Each number is 128 + 32 x the weight over its row's rms, rounded and kept within 0 to 255. Layers, rows and columns count from 0. The size above them is the row's rms in percent of the matrix's.

# layer 4 attention output (transposed), 128x128, rms 0.222, rows 1-5,33-37,64-68,96-100, columns 0-127
size [ 92  94  96 107  90  92 103 109  89 108 114 103 123 105 101  97 101  86  97 101]
[[202 133  99 176  96 118  96 117 148  69 198  97 156  80 133 124 117 133 125 154 140  32 117 123 131 118 120 178  99 103  68 136 133 115 117 121 103 109  80 146 171 118 138  99  60  62 151  89 107 172 133  78 140 170  61 118 141 125  81 141 101 100 150 137  64 139 124 119 159 150  99  58 120 113  66 112  93 136 130 116 123 132 111 132 133  73 125 140 153 129  85 138 158 141 135 138 138 121 148 130  94 143 192 136 154 127 107  85 126  84 160  97 110 183 213 149 133 178 123 114 163 125 133 125 136 100  93 132]
 [112 137 110 134 146 143 163 145 177 118 115  82 104  71 146  88 160 155 140  98 119 127 116 107 164  78 122 141  76  76 158 152 138 129 136 106  65 126 153 137 107 145 106   0 157 147 143 138 117 113  78  83 103 185 164 188 161 116 158 154  87 117 130 152  60  90 165  87 164 103 135 108 162 111 145 119 119  83 161 182 192 114 145  74 119 150 137 175 110 129  93 118 109 132  97 116 125 142 130 113 101 164 143 127 138 108 116 129 203 185 127 123 108 169 112 157 132  87 161  96 150 135 189  96 173 115 127 135]
 [136 129  99 176  94  87 165 159 116 110 106 192 127 112 159 120 141 127 139 114 153 160  84 115 182  83 162 124 112  66 161 145 121 103 167 145 158 133  74 146 131 161 101 116  43 140 108 167 102 153 112  85 105 188 114 176 135 171  58 101 134 121 143 140  98 157 123  77 100 118 120 127 138  94  92 148 124 113 141 138 145  82 191 172  90 183 136  90  64 158 134 125 139 163  93 116 118 169 157 155  94 104 113 143 105 139 112 113 156  94  92 152  49 168 189 155  64 139 140 162 123 109 147 126 170 134  95 168]
 [106 113 126 171 127 174 111 126 124  82 171  57 100 131 113 124 161 157 101 175 131 138 116 101 120 121 164 113 142  85 161 162 163 139 143  66 120 168 156 182 151 110 159 125 165 192  63 131 183 133  89 139 181 162 100 142 124 138 128 140 150 178 116 152 156 120 100 146  96 162 180 186  66 153 137 123 167 115  84  83 135 111 105  83  91  63 146 171 141  66 108 136 160  98 160 143 168 111 159 149 111 118 103 135 143 158 148 193 109 166 139 147 125 120 120 168  99  32 143 137 112 152  95 150  86 115 157 109]
 [ 90  85 172 155 161 102 103 152 107 145 161 119 123 149 204 165  90 149 124 161 132 105 146 160 170 153 109 129 120 151  82 117  89 101 131 124  90  72  61 129  96 152 149 145  89 108 156  72 161 153 178 138  99 104 161  87 134 167 137 111 152 136  87 129 138 133 177  73  93 145 158 120 165  74 148 133 164 124 129 136 192 111 138  49 114 167 197 140  84  55  93 143 133 165 154 120  90 170  75 107  93 141 125 115 129 115  95 126 142 130  99 118 158  58 137 162 143  52 113 123 109 122 143 151  98 123 151 167]
 [178 153 125  72 131 103 152 154  55 199 165  92 115 155 129 131 148  79 156  87 124 148 117 148 140  71 170  83 121 138 126 121 138 152 116  44 144  96 185 150 127 129 117 146 111 164  92  98 201  76 158  89 111 135 127 140 119 128 151 159 151 103 118 128 108  73 140 125 115  92 171 162  95 109 116  84 150 129 135 155 108 130 157  90 129 157 158 141  94  81 121 106 118 123 221 130 104 141 130 162  85 105 106  95 111 110 147 181 113 185 118 146 129  85  86 188 109 102 144 202 135 133  93 166 151 162  81 126]
 [116  91 159  62 142  91 123 149  82 119 136 130 171 163 142 183 167 114 116 159 182 131 143 170 103 179 135  94  97 156  63 118 136  98  91 139 138 118  74 169 137 139 158 155  65 164 133 119 181 179 121 186 120  58  65 149 170 122 109 109 129 152  92 128 137 163 118 113 110 108 112 147 164 132 149  92 139 139 172 125 100 148 116 138 110 122 127  84  67 147 111 139 166 127 187  71  88  79  56 150  97  97 156 155 107 100 146 165 121 154  97 129 133 105 137 141 157 138  75  99 140  83  42 118 137 131 104 104]
 [117 110 118  70 148  85  81 145 127 166 125 120 153 177 143 169 158 128 133  99 105 124 187 156 126 114 115 150 162 172  96 106 109 141 126 126 103  92 179 163 152 117 117 139  60  91 101  85  78 144  76 193 124 109 140  75 213 123 140 153 157  68 159 131 134  87  92 168  86 107 129 142  78 120 131 145 186 184 160  85 146 113  97 176  92  86 111 177 146 122 131 135 158 121 172 129  98 111  99 103 132 154 165 144 161  88 150 129 132  55 129 145 181  48 132  83 155 135 132 112  93 115 128 161 159 147 123 135]
 [138 150 140 169 201 181 152 179 118  81  91 159 158 165 141 102 110 132 109 182 154  72  98 128 145 139  89 138 105 135 132 120 129 142 139 166  94  79 164 142 153 134 171 130 130 141 161 141 107 147  80 112 101 123 128 130 128  79 149 161 113 144 109 125  85 101 203 127 137 145 128  34 162 149 124 123  95 112 131 145 159 113  59 134 111 211  89  65 154 122 176 165 124 121 113 117 117 136 174  79 141 135 139 150 125 145 150 121 131 136 207 137  97 120  80 105 227 137 158 129 167 146 143 107 122 185 151  96]
 [172 103  77  92 150 116 117  74 179 185 147 128 139  67 101 122  98 101 108  89 149 141 112 122  94 135 117 165 150  55 110 133 114 153 149 125 184 176 153 141 181 131 109 177 149 142 106 143  75 148 113 131 187 134 113 149  76 123 142  92 124 139 118  89 150 131  74 160 111 164 174 134 106 180 143 164 102  90 119 142  85 124 101 198 173  78 158 152 158 171 189 143 104 109 119 168 132 101 172 140 106 155 194 131 138 157 207 147 128 160 107 139  68 109 165 103 145 123 173  99 160  95 129 123 115 131  93 107]
 [108 103 163  84  85  79 157 153 167 158 148 118 109 139 104 134 130 190 137  99 170 113 102 148 119 141 136 121 144 131 167 173  88  75 183 117  87 167 142 112  82  89 105 125 132 100  86 132 127 170 194 136 187 179 139  85 132 123 147 144 138 157  80 110  85 137  97 120 131 169 111 106 115  95 103 163 112 137  91 116 116 128 141 164 110 116  67  16 154 133 143 149 152 139 122 116 111 165 146 116  92 144 159 111  84 123  96 167 129 161 155  85 125  90  65 102  61 143 125 103 168  99 137 102  90 211 126  86]
 [ 59 116 123 104 121 121 107 106 177  73  97 121 116 140 110  87 130  99 167 182 116 149  94 177  99 161 120 153 145 173 135 153 121 138 114 208  48 114 148 116 100 126 177 141 165 113 115 124 101  99  91 155 164  95 155  90 150 149 129 143 163 184 107 133 126 150 140 131  94 137 130  89  97 143 142 160 113 149  90 110  62  86 147 103 144  70 114  94 150 157 112 103 101 171 134 150 185 127 144 107  97 124 107 136 170  94  90  87 145 116  98 161 223 112  76 116 175 126  76  48 117  98 117 158 159 134 103 102]
 [ 93 139 165 150  78 183 132 171 135 128 118 161 152 140 121  98 116  92 132 146  73 152 152  80 167 140 119 132 166 104 144 103 120 132 183 130 175 145 160 119 112 164 124 177 149  73  18 131 118 139 101 154 141 119 131 121  99  19 110 149 104 140 158 126 140 122 122  68  49  75 116 105  52 167  83 104 123 110 126 141 163 152  85 154 179 133 138 110 115  96 164 131 149 131 101 177 112 225 175 149 135 115 132 149 111 134 107 126 124 101 152 125 114 110 105 125 101 136 134 141  65 103 128 154 159 119 129 156]
 [149 127 128 117 166 130 144 127 108 146 140  95 155 101 130 114  49 146  74 158  78 117 127  95 115 178 136 107 108 132  95 130 116 132  61 101  82 190 133 146 156 115  78 113 153  78 124 152 202  90 146  95 136 117 130 168  54 158 118 164 110 134  81  63 155 153 105  83 168 139 144 140 142 123 181 164 137 125  89 145 112 135 132 122  86 130 120 134 123  60 120 111 138  65 182  93 142  68 126 157 147 120 138  41 123 113  95 195  89 126 120  78 104  83 134  97 127  65 106 137 119 157 123 105  90 142 138 164]
 [159 182  80  68 101 137  84  89 139 128 105  94 175  63 130 185 141 132 138 132 160 177 167 107 125  90 138 192 148 135 114 140 151 164 104 127 154 151  93 118 105 155 120 167  94  39 151 109 124  94 145 145  89 109  84 134 128 190  50 153 104  95 117 148 148 159 144 126 141 118 132 121 106 168 121  98 106 183 176 113 191 148 148 163 151 113 131 104 128 149  98 131 165 168 152 162 172 141 101 108 122 169 108 137  95 112  94 166 138 131 141  70 193 161 162 125 129 108 102 194 101  95 164 160 179 101 145 137]
 [154 126 115 146 179 181 108 129 145 108 112  84 132 171 142 121  89  95 154  85 114 107 118 184  40 123 176 110 165 139 155 158 133 179 110 120  97 139  60 158 165 205 197 184 122 111 146 121 111 156 102 163 125 126 114  61 147 168 169 140 137 114 101 128 116 134 166 144  89 186 124 143 146 208 155 136 136 112  97 136 150 139 123 132  87 137 144 167  98  85 123  54 122 169 152 103 123 129 123  74 147 166 119 158  79 130 165 103 105 130 104 115 154 100 119  77 191  90  95  87 131 154 101 107 154 131 102 137]
 [ 48  72 150 192 131  96 169 146 195 130  76 141 104 109 160 118 122 161  71 123  84 166 101  72 174 108  98 105 145  54 166 120 126  95 170 124 182 151 140 131 146 164 172 144 122 108 178 195 110 137 103 131 125 163 167 114 114  93 188 110 110 107 184 104 157 104 138 129 135 147 112 101 157 137 128 133 115  99 129 108 168 134 119 164 134 128  77 145 164  99 188  97 121 119  88 117 147 104 126 146 159 116 167 140 142  93 140 117  87  97 128 150 134 144 102 100  89 131 194 125  99  77 159 117 143 120 214 168]
 [128 165  92 173 155 160 139 111 159 136 146 121 116 146  89  81  80 110 122 112 138 114  71 106 152 113 146  93  96 101  98 158 110 169 110  82 138 122 149 140 131 101 143 143 131 129 130  72 103  66 114 103 103 138 162  47  62 150 136 154  98  93 145 133 135 113 120 117 164 154  86  70  82  81 152 113 128 127  92  92 112 114  94 150 125 113 149 109 174  85  85 113  75 158 170 160 102  90 172  97 161 133  83 118 131 129  67  77  78 109  44 108 156 155 115  83 160 110 148 152 158 118 152 153  72 144 191  71]
 [114 120 145 126 148 183 153 126  63  98 151  92 107 101 107 103 174 156 144 101 137 116 101  91  93 149  80  85 104 113 152  77 137 131  96 131 120 118 120 149  83  84 200 143 151 117 142 132 203  89 140 142 133  56 112  68 125  93 107 124 131 149 120 126 121 110 190 167 186 154 105 135 202 181 126 125 134 136 142 114 132 130 133  85 151 122 145 183 152 193 122  83  94 104 126  97  98 103 153 130 147 116  85 136 117 148 126 130  41 122  85 103 121 170  50 167 167 148 139 196 164 134 110 164 148  99 116 103]
 [110  74 132 168 131  74 135 154 136 157 146  93 128 157 170 117 172 141 151  71 147 117 110 150 105 156 145 149 135 149 145  74 153  66 105  83 116 177 138 115 142  95 181  98 122 126 117 137 127 138 175 188 129 161 165  92 123  93 190 108 132  69 192 125  86 123 147  90 150 105 109 133 167  99 122 170 144  76 157 201  73 150 200 140  99 121 120 138 116 129 100  93 169 162 149  88  95 171 113 145 108 108 169 163 190 160 144 102 101 101  70  78 126 145 107 142  64 182 140 133 135 104 118 162 147 123 130 156]]
# layer 4 attention value, 32x128, rms 0.19, rows 1-5, columns 0-127
size [ 98 109  92 108 100]
[[129 101 115 117 169 121  91 104  75 137 142 106 152 119 126 145 137 127 129 125 138  98 102 147 123 155 199 145 107 117 150 104 180  89  99 100  95 116 134  91 116 173  91 119 205 143 135  93 187  90 107 128  97  76 119 168 144 163  82 123 158 116  80 133 216 144 157 136  52 103 140 141 199  98 109 167 117 145 168 154 181 123  73  75 139 142 173 105 114 154 149 126  87 149  82 140 125 129 169 150  96  92 130 112 118 111 138 114  96 173 152 157 184 100 123 145 124 190 127  98  57 148  95 142 148  81 158  83]
 [ 77  73 151 122 131 103 147 190 117  54 170 136 169 134 133 143 162 109  91 117 122  70 154  99 153 111 148 138 108 162 106 145 156 137  84 151 111 123 155  93 143 152 110 138 165 140  65 162 101 134 110 116 175  92 164 194 163 122  95  43 128 101 119  70 151 124  77 127 170 112 134 137 145 121 158 114 182  97  89  98  70 112 165 192 116 173 122 162  96 107  95 171 145 177 105  75  89 124 161 135 125  98 133 153 146 125 157  81 134 182 139  58 121 135 178 134 135 184  82 129 123 126 136 120  93 131 143 123]
 [124 152 171  87 119 106  95 168 139 143  97 128 149 134 113 181 136 151  99 157  64  85 110  93 161  94 150 128 179  95 184 145  95 105 133 168 132  94 122 122 148 148  95 141  84 182 151  71  98 167 145 175 147 186 168  73  92 118 107 160 153 176 164 105 121 182  91 150 139  54 134 154  69 103  92  85  90 134 121 105 106 117  82 152 134 139 155 182 147  92 133 150 156  90 127 147 127 116 164 134 186 131 126 161 153 112 140 118 165 103 202 143 133  88 203 114 178 119 131 113  67  93 138 134 116 114 116 148]
 [157 135 117 108 136 139 122 180 127 111 163 123 126 134 147 140 158 136 102 186 146 145 138  82  82 121 148 132  82 173  95 125 120 129 194 146 143 159 162  87  93 131  98 130 113 150 142 102 111 174 128 139  87 106  57 158  47 133  69  61 105 118  97 130  84 140 171 115 101 135 142  48 146 180 125 166 146 158 151  66 144 114 139 116 177 144 142  68  18 142 147 148 109 122 170  97 176 113 141 181  96 139 114 147 110 106  88  79 124 156 150 141 144 155 172 146 148 136 168 134 110 133 192 146 139 102 142 134]
 [165 172 108  64 119 141 154  58 137 144 165 136 130  86 106 131  94  87 131 137 183  88 112 124 188  98 114 166 138 113 138  63 111 107 142 130 165 163 124 105  70 126 153 113 148 137 136  99  83 142 154 154 134  99 142 121 106  64 143 150 176  83 142 149  92 101 116 146 123 170 156 156 177 175 144 173  96 140 142 173  91 131 106 130 150  90 155 118 177 144 149 177  98 176  94 125  94 188  58 152  94 116 134  75 155 153 192 150 143 145 105 131 105 167 129 113 148 118 106 121 151  75 175 211 116 129 153 173]]